config.yaml
bias: "none"
parallel_block: false
weight_decay: 0.0
lr_head: 0.00609
Each number is 500 + 50 x the weight over the matrix's rms, rounded and kept within 0 to 999. Layers, rows and columns count from 0. Numbers have three digits each.

# layer 15 attention key, 192x96, rms 0.0561, rows 99-139, columns 0-95
540666343416522521429309645385389449584441468424502554464508411550541576485475572371528426522398547442541595479519493436473666600510497445325530487420454436524535534375551464516529572361409401462445406416546603495550486524484497518486580579510611446481457473478489422533353619492457492554
397476570413528449566527549516649479476531461436596480493423542441519503530607426559507530515449560524600452553555445589485486487475555457444416529555564453517526506538450443574421576633562374513436486535535535471537544571559523513445464457386466562520511513486459547391474490507507495530
506581466429576493474558493519519471477433532454553543552490524513538540515531538566486480505535514449450385527594489544544456446517469454543477551440523537554562399524519577454503520505554475447530542464481507514565600515515562573450439573465465519583450499482576390512413537409497528489
489402509526473513488517483599526543465468494563504480528541514499502450460523457523479501472467470531483501514457486463467460528493519497580494529532526508461492512517433531557491477495506524525536540496551490517489473455503510482554483502549444541525494482537523518516577493511479464509
514490530500479513476480517541522509552515526480498536486503518447495498431498438470494494464465538496489574493519555436439541511459505499512490545482460447487468496459482515556537460436461481474496507455554535551478472460529524475499485508555496512490466483530454477524578548513519467531
481462483561490492554495473452551611416434461429505506509552511509527440545474474599494524478514459540512481485500442523422508536501497508495517564512613510483639414565460555474374521607547528514442550569457519464482511590479542526483468465493531537567572476462596554461451418468446470543
495457443467543536526537513454459447476487512437547550444555493507548587506498442537508525539497547545510483501522439569541432464461516548447442531478512519553515466563421532389487512529614557487505542537449517550525551545611473441453462604379469475553537483541513492459448414416446506494
483504431497403494523504480531601483601498394555443486519486450470367482509489458670532521504534506428541406509564508524548509458483478512436428437427510395486493390545518468509466463534506546552498582469446499535503506485531498477468535471488457439505491543558473540493431536484463365498
503457543564413449557558467569560618529518443577440553514521493387489453584597406555558537537496564478447427481448495533554363352471518468359427501396526478493540462524459444419429469406486512519543524554513489528582524588458477422456530473547490452526523486539506462516495510518521416471
416530409549476450464560413575600494492464508575460429447368484555405515553570551613540542493524448426443464541638574426445490526458535543663563421554568544439481461551422555516586484562608520513624637501510424457538502503515534572420536513607492529526474472542551560476510487486490573419
505421470566622467555556381494541595585478517575508556577465529472514465525509464510483624583498545471574496464518468447470488479530489543562405528462540536522541425423444547505555551568541521418531446542500443490456476481489566445482463423487491483528514503551519561507468523474581501481
521568452536521569427497471455463475480503467505424515529494508552509536593468664467500481478569451522464519464484507442492485538530486439498546508526468491613498531509412427478573513570412486512563515448487505449496498426507457500495421547495512527441483510410484504495459469548490477451
474490534482561499578575573477514498394509498455549465387386557500483480547473511536519547472481412430506477438550572515510472458569468507465466444513501510476498456502607473496517551615551531567612526499403493510471515507571485478442465448502457531539480553415586594460505487463459577537
457444468562544527519527470588521488476580536513483565475488558458421473550555468579476541477567467499529493501538476487492469439602411519489442550458496493453432430465451523495570514492504485483508554418526540486494470478437519369481542474525495413475522551579576461514491487463512549406
573431591522576623452586491525518500453501533465458601519479455515526579489462575484462539503473484616433512481592477465396538385465483559607450577500419563461514424450467546584388499549491525494510465504531544500405470500494541557605523501503479540541474514472470475447523484573548477553
529454494474429587483471422501489515481452584480462462510516489488518478527510504495563462456500533552478533509485581482565573535442476525521515546556497543478507451497481411606496545519519558564537463563554500447476471447419562450530565509550507462564440451537424449604511453519548588485
485420467574420513522460496483503621525500514588403555559520534456509529566477501553548632463585518514496554455556500480586513519558478584580558465479547493474565476578611486413523558462541507485665522549523510418509383503382479506472547516509550482527578459562478496515515465483448438508
494569512523555546507499584474448522448579576423540524459540458479544550517415557477388496536493439600496507465479534523522486483479540468446564501557514547542478560434459542411482565486514493517481426558365489523526498474477554449475569433449476562489591457377430546406530507503572454461
567688545433507570368517524507494437471405520485486392521465552550533517574440602493502489523583513473472506486507464530516483531461544504557543504545576546457422500454541523599532503421502553537541465477494467582595505481518397541506596557459502525507507519483562461553546560531465508521
489502528479468435464449494405553510459462419495440469433440488480572493477432395525442540560529511484540485527408549548541556439475453483441534459484572449469419537508403556478432576454508461523509541557627475545540539475527497542416450445538471461410531463533496475487536498518545503561
441545541520479476450585561588492425468470521526476395452492448542516489491441432500508420520482525426493459468528473450497559577507479473460439368488506608533518501448415495500483465454453516623545564495478417523579516552497512519414462520517424568471502576560560490567550542458444450483
616486471447492572507458535455454506476465414537503559511431639543500495582501568474547472560424509510445522461531459468553549454561534486511553486558472510554518509520515530516424449590512479523472481516597501463509550546521449542580590526442473502469491486499521638491511557527497505481
533463446503469411525507539535486554520424490487463514526500557405506377470542453502504509483452531476553455539480504502505559576531514427523405578503554453527527511523469496443438489498498437434489549479573572481480379480514488456469515526572545435537545496575436544504491522416444502472
493453527533475529507513487486517473540489520576466539537403474476465519463512506457551456446518545594504498523535572517459573600431541588534496527585455509383440573481478455510537513512494478509559499471559563501480465441439495466488556446529563493542491482535462506480565529585483484495
499416476572489605394566457498589566520577485521494498576380434477468489613441529503403496520516456543531545456577444527454566452480462447564501485564504623481423459493556508487402473575551558546545452539443454417515522474468552519552507425409478535574472482455590549409484542574513514592
438600494505574525646580442546442479548485458497489491411551450516435404547476479560440533558620503488583404541554512495495479446524393561493461466497414551474492474546568491485531466516519512468500438497545435427438539534491584422461479472522451544531440526529523516494445498467493421422
450536511536387508462535473527475429496444465505477583606450475439481468459497420550610569495481570492512494439505433461551513549442580490547444487536480495489483432525508482456544449462504477553450464561475473503412517504443464558449455583559463523437522464583466451421472525510478546466
544483444545384528411404504546471602521467547587392457443433462527354583449565554470558470444483521470495530415479443414495555573368478451546554536488448458407499535493503530487478474440469473516544496502484524511510367440429535539550567462583523543557462476550447529522565539554529499487
494460481464568468480422467539504559521571466395459483434545530468444416534468453473420594528510444502514565486512508483494456486529458366495523500541524550556509570479479519522527599485449450515493448440512478488381570510488444518461427513459515567533540492396521460566493486486556509529
483633460409492443539600615498451479463518415459465400463501545595529488562467450623407454488509469518466456475504443448608485517523451533474509412490523477459501518603597542488430479495481463495392522484554489474492503536599476516466522554524505466492433472478551530435587451477461493565
496493479536437428458487515475470455534437494472510483551433500464473572547528482382581558482461581478475529567527443511509552540515507505461535535498535479496502503463493541475569488464503441478526486534491548466489456525484474544527506554455569528489545480489474552508524546496444558472
502494456493445486453535535554534573536449483525429535515428493486416473543500428432589556479459505482483495499570477503470590550510523491555517557560517470473469466495512475466512505465485471448499514527469540420510476507492533484499510528497517581501477464464521525473545498508458537469
395429442549448512505644317646508627482631531604415488471575505387377428534542371653402580455635491590508444483523536549474353405545475533642406471598492535462521507618491505518422469537533635587510533493493471492538477481457552443516503368478424502628557570570448565490695433546573488466
361561409455499424493426506416616487511470478554602485478536414556436555554521545515498525503512476506588522591582423567467475475480474518505481447477500424523555504533480521472447518486501484469570585536507497440576470540597527487452536446534489464474578493559388563520669542576435475425
525437530598413512465399443522502631581511522589451578622546518478425481478542481561568609454485523492537572540477466459454543560462426447459480574447504499489560457491565464500498524552475453463531524510505500541442406465439515439476529452516543517545442429476530447563498532564454471544
429429505532534553524486406546537553470575479559524467465673491437493475480545462622478510485530488559522506477483510508442437473489442466551415492527475512472510504578480507547442536501484575528482511507496515551466476492410538446516504426543481514543526512570507519512594469514522474485
450490455529504471511542491545510524524582475542522460487533531495463442529478496533476481468536481554523470561561515552526478460532478495455484466525560507469506507531474516509439508516541481541536502504551519456545509504498465459512493495434466521573537545512542521489473483483506495455
424523469514502470573559493621593399542457391542495476534477567567386508620560534663490492580585464434487411588552500482596476439515457531469435382431473478512488480559499521533589459604550445527585617493474459484502539567459527464420599491510487475524480483514451478514459534396418561491
504531522463373433573420515536520604509454428448495535499536543463496489489599369543469451565404567388542498454423431583528445483494559465400534497560447477540507510492463513477465466398444474539460509451534505511487463507422566448416539482466469441453522470554403491526541582536512451427
519602471426488431562428523404415275479476512461549410333506533625545464562473533553571372540521559481438467542486479542520517402549491546468532398530521523445560564523535521445429487515475515504530428528551464461566511578495517520481549506576488506431469536556468475509472452433511504365
573439564492425444476456530547554444435431445543541610521427580397472477548518521512541540502518525484487477497450464528615442484465572469534475451499483395610568479515385471411460506496500566518465625487436503530521537524541456541511489624481482446499538510508420510525470498510443501455
# layer 15 attention query, 192x96, rms 0.056, rows 100-139, columns 0-95
530514461412559506588426602410435453430483555558500329558475671630610464427453655311512534483447446451503473380528396543398575604583363561373536528497547472372427517564577468502512440431596361380505591530638480579523435512565476587665487506529462708436345510623635484501337521458549463430
518512559483417570474440616523503493529459543562533533516484452452523536566486540522635527488452555477453514425442549499500542507453515556530416592579491501507475574462562515413555389375486475489521566449411504560507357449486488424529534591530495410499443547483519572538471478451550455604
459467487418531517495440501450468500508548550492525528465531526412503574507469489528488441495514500510435462551506523508482482466474532535540508551544509508471487520486507471471511569438513514479566520477542525487534429417463514539526524446495518462506486513485506464589533477527403475559
477506540573449501380474597503423536491494552442475581550430477434464516557462401457550528502533545495511568542498526527477469425553473426441508505561463478503450484480489473384553520555466451501552439446516467510513446564493554439440462579541504445447524457416596519449435432488508513510
528501469563569504487518469571556488475480516512499508466523509519467494551452417550501493497531530521553468548487448473447511503596474543480468505482471457499598455474491506494505490516482458482519594475500543588465472623564496380519450492517452456463543481478458557469556568519458407469
463529501412403520536431504462531431501470519496593467475605509501467615446471440491511497509531620542534480569493426429556469472511493523455456554481522486531504509496448398516504560431570519465559492484496498523465490439540479392477459595441440469503542541578477477415531503421488445546
458538390475474505505504428506529472570478488492455435535498367518427463448494494543457437517461511449545457563523529513499504446557499533479364406516507466502477453581477430519533491492443495579575540499441625518450523461542499507448502486480430457447426545555462464497516595499395488409
371492477508498454443533434518488492469539479534536493459494474480549491581502495504484439570555496487495438534468508536559448426546486487449452428431515423583492395478491523484512435436478521558500483449532496582504515472537418452422551486529406442526536475504436536490527489490480417475
496468408520503486432523483586576488523463498454495444441417465554430533513614487536499475496430445490491516582426523408561520474445437578580538436560542570471520495476513458560502507580506533458548568541423575511583482495543445565332475620559503551413534436475525585457568497495426550429
524450391592525460426597465505544567542454483509512467524542450490519471544563448521620523480493444523465514445424477442521487512463427531513434397520481443594542522486492563493490483521523514446481432457423442493494510484513577451602477458429424488531482549446444507549521435527476506445
509486477503467502407591414529537526469417497517436515488476512495504488465489470476441447422581451543482551467427501453533466511438453394565578547589563457501566466447437499526510528529481538554506532448450549563549463395555430520491385573446475535475520549434609568400473482616495511430
491526429502471487490591473419451415455453440416513562525524429531487590526481482496561543558533483504505530473511502465440567552623377507508433449470513520417485510560565488476442546462508489460528477477468477499536590528557441466501526503457514477429546503478486487426561601489432551441
477536448507502490528486453508481529579525572437462529520510538531474485642444578472544505507573454500452487465404576536477503527534533557565411509511410470459442493498431464568494483466499583518457473518477461482484507458445509402542521382551457442516524512509487474501543480466555486444
477475535586530533503552476530440565553528479441462544496442474453545526582448554505491547510523478478446470487501458533475455497497482497566470530472442472523535555484501482526480493460507445482499555492496464527462532507513514553551477493562496526499554508502445524484524441541460467533
536481535467461559486525462533562488427531562416451488561527444564554523546416550514502492562555521489519556556419557558512513525605520506493487435403463416526539465520499487514486491559515578501574489400550522404421498439539556514412577415589465502543411472469435564577509361447472486466
532562514516491444479524506479516515476501551490429536440512454539494564479563478563522548467522456568517501522494508417600507495588485526506422468479469492432524569567531514498481473489488488432601575501475527449554482518527525455437508508484519462545548603490542478485519484529545463448
519548522537557572479482507470585485507584578467485544466482523471463525580485506516422526586505539562487396492479473414549477463440558492385554540473547487512534579466486526421449467436515489497487506444484506537515456470484481431509479471448502564469479544423476495413527505539509421526
523520514349584534585487573573415426537400487542557463467527605540530476483638493543496555489537454454436572536563480466475492444504481440516545542468504576401570494446501527488494519558498464555547498447554586425558466519531516446479423592456524470455571524471582517511476458521500529494
479459552441507503444523536498510485428492459478526511547391470446482467540511497509511528472480515496566453529503537590450534532509508543468526465487514534410442519502443506468475521471502501521557454514503454580560478466504550499451515503559450604495539423522535547471484557479519452549
440481560491536503459487569494451482585506473493542447439469437544480447543571508496441417552466466526530502516460615543485529556586389457528430433488488514445515546507415457490456510446523562510481488502515502438592508458389459536418507502507481502478442499502485469498496495464485429542
467459542552420432554507567514439533450527459508484473454440583448571553500543418456526492485460513480462523504449415522508502528530558417544503450574499503446460490537465558419519412532535505551530540440512511488499457512583481609503518542388437412449604490490549542549484561552489567438
485489456542488457524492511513500484544501469460532500538456479444513488473555607478524521418466485476540454470476549557450599441478489519520443492494466497496573457582405551518433465515508471475465554493574544428458432464519483479513605450504538457582510426443455442507465534519457570506
479475500511581603488533584530411416459550568532463497586454497470533535506446603565465547551541444484473463524456593602511521517511579510526496455453519496425465558602456422520519504493489491447589541464502469511539440542408525529423482424532528449607486438563492489425489386478494465467
483557510539557564497613526509517440512627483504485480513437457467488470549469513565486409479567458555479473512529466511520420498418460479442450480457495552480445504514448522510538509491586461515517542510386495500548565531581480455438496465407447501543513470469484529453532483566486473527
449669458557504521500512471455491534571447435385499522412580361469545449558469540479500455509542401565521440444460549498536480468450482500525448439582511502579466561543510453550576506508478572473487392460502456494516532383467486457470497462592446541507458508562433470498541565455594468479
548500466488412543514570538598544495449465489471486513539495466440473470382525444560489538425474449483476579453559589463498501491573556499502439481408446413551428481516476510474562427531471477526371440504501504486476506469536488555507481586523452469493557467524514410529482503473492522469
540544507558564499472472479596493571426592575502419510455353531553471491417638561564515477514441544494564524600506537547412569531446476487510539537431464440478530445444572575461422417603507498515549511503527455513483501547559531575417518489520506481590474535485504534469432473518400524452
613549491483599455414552443538567515521464477551466515486455488553436494594511438511460561501492425551496464475534460499582463491406455475535541605543434511536555596434445472476487508472618539451413489444468418508494505549483429485478481523484494547449495555453440528569473520490549494468
392383466570500730583668288455421398490411540412542494478559371348584540372384452614434433523510506519467474455469672589528457491575556616621496400490488549574511526520579433528506531607539719594520477374385516447526441421355512520515512574455450425572473358497447463372611320517330422458
466514528479392458535590469524386500537485583518484577533474401453514463464385444519450539469568592468450532441503582427544503506547447552425479470445537535498420474503618447441574560512495512440453460506416473552490474409565507442486455459492543396465431488521489458517517480529515505474
458548464545422483404570525487459542556449547445501577539459418411481524499455473431552558532605571505534504492455534476508546449547487498495463532474489552511451501413613519392561490511440484475387501469438423572547445491509564470477485572465526454522476520471562505461476459505497533422
542517416486533452433552509482488455501541527470519500434574468477459537575575514466495491514525508592546480566459475501517415496573483511569569479554488536484466496509447493511480418480512573503549504522523492488562503453513491509461532438498507499549523571521487541533609462545589524419
442502334605352471382612449493495403594517359476468509460661365410426620524494450593386458458496530522493476447409566534646358441515613509552442539418484566643441513484483522451637428534504662574499492498295512493576551446441543403364467440387573381536568505437382483468670573547546442551
518465450549562500561531406506495393450479416457426400445470497540434454499426530467423397400457510533540479448541520575505528528514483542429535431535439416505486479575437437518471582483507554563522393525530536407499485511472472546525501432431482644500496541550503501504485539545517457442
521499569435513529555483453514509442525485466595501507420584477515516469518468565552491462546396468464465450425530476494496457511435540555517483561516524530470551548528528529587475559423502536521516534512500559486457434426465474555539516378511520523462473515564441468501572508410472484511
534458501459584507589500433477521470500549505614519399418530538535570492415540536545430412554467420543496423483496493558501438573435583506505449437522459483422488523596455436603416532454553542516576533499511497507568515462515369548566480405503515543552498522531404468547606495491421460536
500683497489492464507481491522419478559398422383434419491514440548484519573543530510464493460484307427506460494459539523549493482448360543561421395526456562517426501494483505554582482487516468471479498545488563487530463470524424498466473542576488436466465416471433445539582566417520534439
451548538364467506627482564494477494513523492475497457444487497526481470522510491571513502530432471433521483517487544540564499484503580480456501437513446464521492487481505535453488472526518516509516471486520497480496500542447515490451525466533494494494475479486436440541461504496498467509
468556544419400501516444498480470430508419494523543483451545507547494440482482532505569453565469567440486505446490513455481535414587492463520456446458521527497589416481498500543470525508462482541551437561528490399492440511463524497461478484578509461495457523531512443461516567448500513502
480486525439486481507493557485480413488419462500561492541479463510531505474541437494524511402417534470528502539456429457476502491458579503462477523435499353490542502477420470513521468454505460489450478519559551463472510507584467524516440622449450410434519452564510568522519528548439533463
# layer 15 attention value, 192x96, rms 0.0562, rows 96-127, columns 0-95
541558583505597565472494510506492479483546497513530507436514468573564573474512643435505468532484526517535462533455534488462565510530463533533534482439436454535455568515529530521502444504537476495474470541451455410429502531478588486533494486435510471506489565510467489515482504523470393560
594495556424501491430485481430549459532447532488571576452590463569534415375507499526607471440518491482507516486508571496519524542447519538490467531464504487462568538496490506434507564516473399475525447462484467362475469518513503456564495570458534432506478502526528472502450460551468372541
532496492542569462478477523467577514526491519504510555578498583480470512502437449466459537369409499480327524442505496487418534487493418508479521568487466476464535488497565485526448585507443410475477412496542485383496518515541421428504495543461446483517567469522546536477528498509507578475
468515490505507543614481458522466434548528538592476468532571526529471546469528456480542467552459515521345586496510623480531534503569453535485528492552465467505504588504532512377552514495529556484505474538551498474527470467571456477493488536521482420479497550492548436503534478438536520408
560509496470515536548506521513459507522472506491515455507487455477449448450495538534544401417459493453553469451558514537460530513549428521554613461516577515544403398569510509433548466537513486520504529513528501462429526528523484413527542520456465514531439485516479337494495393528472508404
538539516444481461441477512493471527522481454449591531479482443519542546456433566499497417569497519461562528493497480454504522553562506493526561454512615472492528418518545508519533539593543504475462527551505518524466524526484516502452580560453471498516452531486522434512461439541513503496
554525490536512521552524482532516502470507541470485570458370504498522519569518455444478361586503491553496511489502518544339456580581482389548566618529469526525497617463526558544440494483549499563500506491479493506439416500530460495404571411466501521496548527453483527472564535554446607446
455587520521540418482499474485522482496503495439447575430524514471441519552489543572430486481476501520452505488454443492523499517514470487443470534431515480548511508518472484476525577492470491525477489492448452529520432490539476517533483492412478519506546444452524560486544553476499567487
466534607487538546477517536484499488481533525517538473590570452514466436488542547494561458495508499523460534526534490452542470571537401448413461471493545584462439529472522525358480507469504556476514545489530477595541552533518532433479465480515485458494450447439441498535531458506484456544
487539479519523488553488486489382486492504513536478526415397566534566589507448527470469489489552479470499425443566562437519566474451631413479444459483479527578566431501409523521537470518480507496549549506474478486507577552494474623468470443545489533488567511523529473461469541550471536491
505520492543516520548488495477515485485470513476512468449512481467528492512538501532545493581494453529466556497503525494511486547565384543535523441506437441513477519542479480482487477496481485509497523483394556500509471457490514425540488495479564534509571435480512485503527468523524361479
567423491532439520395501529429525547454461481538490392537513561465523457402440486441519565464496525511444497479502514485532484543521468500506466516471547474509437495556523459422470562502485462526486518441568491525497443457548535449523473509515488483525486465531448468487543491527498527561
429482548527486491528481470465498530543483536516522555544501531428534562516466433568578450570498534502470497553515474582528520489537495587520525469534481522590448568512532495419502470507474515506486500522477466643466441466542536523557371517540506490482422496549351540530528491506549500518
397444475530402460539500470558536547489489457505508468441519484501538455544460539507517485543501454503532512485594504514428464478460491450476487562453398518556555530472446492482551474496475473502476478565615462609503520518491515466554547551487524557520558578475508548508501484539497535453
451504597524576479487486539494536489509514529519463491421513548488612495453487509512558493513544494538475477581483503497616500521442532509485497481487576568442477498436455483422500487509497513493470530509512446430516503483553423499527526459503520409516625484471453476493480504518488479537
456439452510570568469521497502516451501501544500542541487599459502509474492504440526490559513554573489419444491546550480515540489505586441419484496428469473427521486506461519431486449499494482475480475452556499523532536512545525525499545493490461461488512472575518500516497507495560473539
539462461549473437512521540443467499453435528552541427432527582481533470417510521473550518506467475470447471566498523501521533559561514530533494492526485486564494560558469536431477466536532536507536460494515567490524590483452510418534517402545476509494498415519500555462587510457422444537
497503501497479446432538466521471447506533499461496493504478478488471475586472550512356444553468518549459488428484473500534495447506471531515563559517441521522543468533535537467516519532424536518497478549494510460509476553508489411569452514447490524545509611435515513515491512581581482457
473462499524399550486517495499456449442514516537473476506471481433573490453468471477498637508503547511445564565488572467505481514551450529528520497507547479558460525506494517411500517463568506542531528519483514507425458497500525419508446489494526564522530632548488439615484513443513486508
483553439425601531490521496482463423430472497480568526467505478478520492527540367521475501484522466510496534526476454525447554496479487448503598440515452504523517537525480446469465447519477471496466489521475555579518432541485490434513565448487467440467564466485581453539524594536536535544
485495553513461480545470469589453564446514534450480489507473620470500501480459422492442538433481454495436486365531495507503484498596492547512430512570610534496502550509384602448430536566551479461549530534537507587502506461531553534562429463436485548500517477532497516549528482473537592508
493536512487506504565531495482469459470534465540575525547473431472560484601603531455510493468485453481535533575571459474471443446454421448550530477515481515509540408506459454559480531386472497480508549503500534591423498502488457568459571460491493515450476582461589483480485509574512523490
458538447403548534578487504490549481516472500460491537506472520500469508422451527524580470533542458431430489488519432524559524515460606583554400520490481400514587441522494492521441507556500540485476485497499455490513510485505536556522468507518454529517437547518516539433452452466502580456
518507484521428487457545503562576513505526488518552468525524513487510456478413424492515498492469510528517487520566546509529465524511464513465517464563513499552514476451549496438479376501511508480465594504483552504487498501477507408477544510484497485524525418478486368425493483418437548540
521429529484477481486503437497485436493509521496498499502437503533475567521390561491453500537516490510502493566472543499504506491449543500454420488427496493564460501470463542595469573540504461486457529579472542596572542521496473587489524516380509491531480498429433507477475512487508487548
556516493481456511462529582414654531491496482544530424507499511489369506444557505452559531523436484516506491404442510498390506521596510500529521538454428512593544578477561517480532541462487439485526474473547443528477541480494513450542520554598504513453487463512490522482517487445449591489
521510473543507498471482464522452500518473527505455441546540542590501543526569511514462510409488500495477439493484541527548502469484531486516464488476498448474503506505518514532497456455479540554485501550514520418504459513503504513538546562494552472469418380459489490415525440478473492482
503475491605444441466546477551552582487508487492464582509493483534543452525538560532480515517480491483522461438603461426587507476482467502559467491507439497453469401526522507528513537579528503505508561572540500520592615517548450485471479476537489518526437515502496541455501497468506464479
546493536532557486501486506448516435451478483452520516546481541471552538570535561511525448436510523518513558389515543503456451490522515487542548648532541535517460461481514544453464539444470462527513518436475477541421450531491501579478508545517528498529595491511457475515496513375479498502
541505536462545520559523489526517412507538511475468498422464502498511549540533430515478575523507477450545444585477501526465480485484600602511496500487405515486461514490483494594536440528465485424515528485520503451541479516475499518600487449486513496514578607515556606491517501566513545534
511504484502576475546495502509495518489494474546486499502609460503423457523512526548392368490488480504440552437509487465518529504465521492463457542456509570488522493483529442471467522516519487519484511539422592608474489523535519515516496567449519503533473556504550556423516476487474457507
468508491445599499556454497549502515515525439466477504494512536538421450574472473512478581523474467493490524512494488473548481450507454487466492446602537479469514505516461475549491508564487467447446478522595518434546463481487464516524464523434476471478539511489492420534464512589538563461
# layer 15 attention output (transposed), 192x96, rms 0.0696, rows 96-127, columns 0-95
452564533432414495545439448520470440498449442555480524551551477478394485474593478545426488369406474527548583413470577439508433471558523577537502658480631444394500563429534522499537556464528504503420547511556483567442471417426430512459497503441481498529565429583422514540405467484571523437
546616438574436594504538539477475565527507524474490463545456448593630476478472433500421536499477503471468550447469557481500446447492644547506497487494532473597441519511537535543481443479501499505543528461531516590561355440477493609530560545500555431527521508394499530533472579437394485412
353416454482503462545466459460562562512488498498550396525371457569676445610561555444512427510485590534539451565469424621480478390482494485585544548464567438520568535526509485535701411315559564462468444439553594484566592490498495464504417493541599441543533532529467523506448426380483555407
541425510508477356545508545389551498561592495478571547499404520452385419617545388489500582376548534582542490584488450562476416502453568435544507468515536521478497465585552424574575440505490472492437552496501455568466504507393489475488485541470479474534525457591424527479621548566455417548
499430470526568373487557522543497569499492443487365446509528527514558434547500528409547492495474474466441489528445536422445469457531540513385522532549498512504467513391404589455529496487471520535538526559492448527477571429494485553519437486593423500557610542405557534586636501505531518549
512544488577635469493558508509535426455522461410401467529633525500501503422511558554518483472597369530420464440472546490513403538433468432516474435462454475571595459474469522417448539493461453564652600455466500517514433548524498528543489485482453615491431462505452575599527603483423468461
473393482565457372448504416601510503451404422544524544528535491450478471531495368531507490455530497508518570452556510557462533471538477553500410508500475430426458441527425465481540556511476353468564421540466516532575459488574501435489511500516486516546540539586554525431614502488554513471
631505434502443591535431492555430490480454508610454440561590490443538587547502572462535597457496568512608539457521522577403541491466460478468546467548464477346510560526480433471470498483473451463479456404469425571603505455571551535541524561545392547558507520596477486492554517502528568601
509463476478590484517416493403545443535436490569527519547498499400544546501470343551428444470464455459443371513511482504428484483464519429497547378543494444531479517508488391606617501543573478553480441479453453468454606531532428526525460507582523514561510653609496540534493463582640414463
438575491472502535479523558542546435495450481398470501477476434420468477504554520474571459558517408561384573512553446513518452421494485561533603578553517486420454511558496514492482559419620482578476472476526421454482416529380444474488519522503611567451513615479394470418528414443475402612
488574547597490427539487520539501498480451548458351391430445533470457456519447517537557479514571487413487488535464499438434577435571529452475434524558553523470518576450478417443567455550496495509474442514526454489561559578535574542533535473503454551417514531448483536495528460497371448569
509465452424512442460577428461628526481434514589464537510590462533474565469551508493417445571485464435580532467577484515482477520496515469464555553603509502548562551484472527502572476514496520460464433509545377486523527559505550455510493426592529479508502441440509550517503484520599453425
572460456480518498564420576484499601578596494503490405468498486456471545444551530457447501317537374486441430408513502460602543415558494384511379486512512483501517450474484500543503488519549549488481514449453536459472603543555555445468616585461509600511507500506408552548496470564522488480
541467561462622499457489572425437516343448560485479438554467499549483512505490517577504514524388570445583506491381576513528575501530502523530561487442599490417476568462526527563470524520480504519561521546414446419445527529502526498464497465491388480505522541511452484492625451448602436485
473429462515506457524509519551482468522424541483450589561557534442560541607368521466493443512448516463504535474490526482455446463426480533503414556475489495549487630530644514527366513612477491442529460512487496513553552511456486553436566519538443549466555573387398507448571459444473580430
465539526417462546525531527517576484525446504596507576582435457455481474488499488533490454434504420446475501479509460546485455505567556440525530504508465503451459483529538471532462516540445514464545464600569491546564489544425542580495469483550651510446512541515510520512560490438492341464
527561519587596596577485467527510596572392593500460422569422451518407433391583496611465540476543587498523379482347479342527450495498461473516518546427413611522387460524508515448601529444507533506456495489513433549495465621554496430462498575529473299493500491445501534452557450496519401521
391421513535493492438433564492543526508406471551475537546499566547553582536537541439485532425474495491497415478467468451464566549383519479526375455564440487530584638420474582460487430481612463491498519510514468431506404457429498528519571517540514564575533520539494409454472489536400487468
581514474484566421530449459495535574401499395442407525413491549488373504515543466519474544490515416514606439439413485559503500554513504502494425572417475568499473399504555501472514432509496425490534548509504413468397469520408570531465517458503363534494493391455537458457545595525444497350
571477517424474445542505418472512514455473473486580580486508440383511590438513576471522575375549620537439465553518445516516425544484544489532443497498507550521481415537435409467487449484507543429529512463434547450557487502503521573455500529525551405528496543315476594540465391516461453497
486573501512476552510561562536562599497405522521405530467373444467443521578510512421550597503497511548536556523540542466489479484569470444492575461457442465520523473463610470516438392495507507564490505499412454615460435589542542461471417505434493402508464513529468505639639607537476502449
423516532467531386572622407422386484476444498485544456479559529427380542480524534520457487654495487497559469506518437561451611488464566606539453484510510503397486571495541491613486517593458487490494412433427472496539533392501560535535450520554541487563547462467531550531406496427472523424
572585548537552470443551555508541513390494557539575403473533539489568401504390489467473385378432576421497546565522512568485381502512409453491480404486378506391444508424502526500521525467494594482513447481460481492470478501424535478510461450443568486534536454500411482479413521458530431556
480423514422443379416444469503443547479457558399504480575432522555415558513459598509473593419569508484492535548406551462397405558575480575492469519487560500498501451417501502448473501545523507588460460532448522494488560525466490467425463555459495526479428533417521454529543612561553489560
609466518525410468545443659529536415612483451544526516516459451430518488495531471477587468525524496516543542440541527565521581401559480514509566476430453437417563535561543468603554491404559554498517525553606400519392504541477497510499541453486441462468581494442658551543514484449513499457
544582541476508394437576444571500513523429644482408534479390523564554582380521410471440443507463523479480571490479459446590507460507412456600494377520438463468429585501545547563489455496459452524448473501500513459511512522536514405520523492469461501600593530563475437597589546500500444561
510536462439478497433452498478514483351459416466579500381496477474532588394526556542438546539542461438504455568279531508384491503494589427515451449473547613532503509504534473508559482583528410559396461422465485564438534473494415471460507427451539539474469551540500476565462624461523562488
437545398546601492566508465492389361569531545522609422485423493558437517513431451535536476545341449573481506527476523480448462482511593420469476510466535527528553536495418504501520371499490500512501503429489457417508465533530553460434491491544579581538522436478477358393524518429532524470
410393460533476436441508498553529542545448497575537405421555478586472528488442414571569536511416364488575490571472583558475523482472500555460548472536452502534496434589497457482474515495492463496542473503485515616519474487523499497611528521475509487572506629504428444466502465534484533516
563514556512451427431505606629578524450611439452571578551459477438475409407459551511530552536519498516558461480585513436582564452477561507474472464530537483455543588523534595499588570504446482465431478474558480490516424428497378572437494515435542603484389522499531541445528490503432561475
516501540504647504526460583517456438545501533537500447569539543460595492500537473517551580476458557425581509502529388571544404452490532432502466473472547495430481428534475492481402581522552488496467433368422394508566435509495552510568518529531451505456474464544487449501446531541502437497
525627447563428440574507582508542446456527583497459551480411592521551434570567489436524427430465566506493438510520619543469522474440489545404383570472614507565547524522508556475535530527540623528478548404478472527485514576503540459480429547492557603494585506534531596500515484515471488545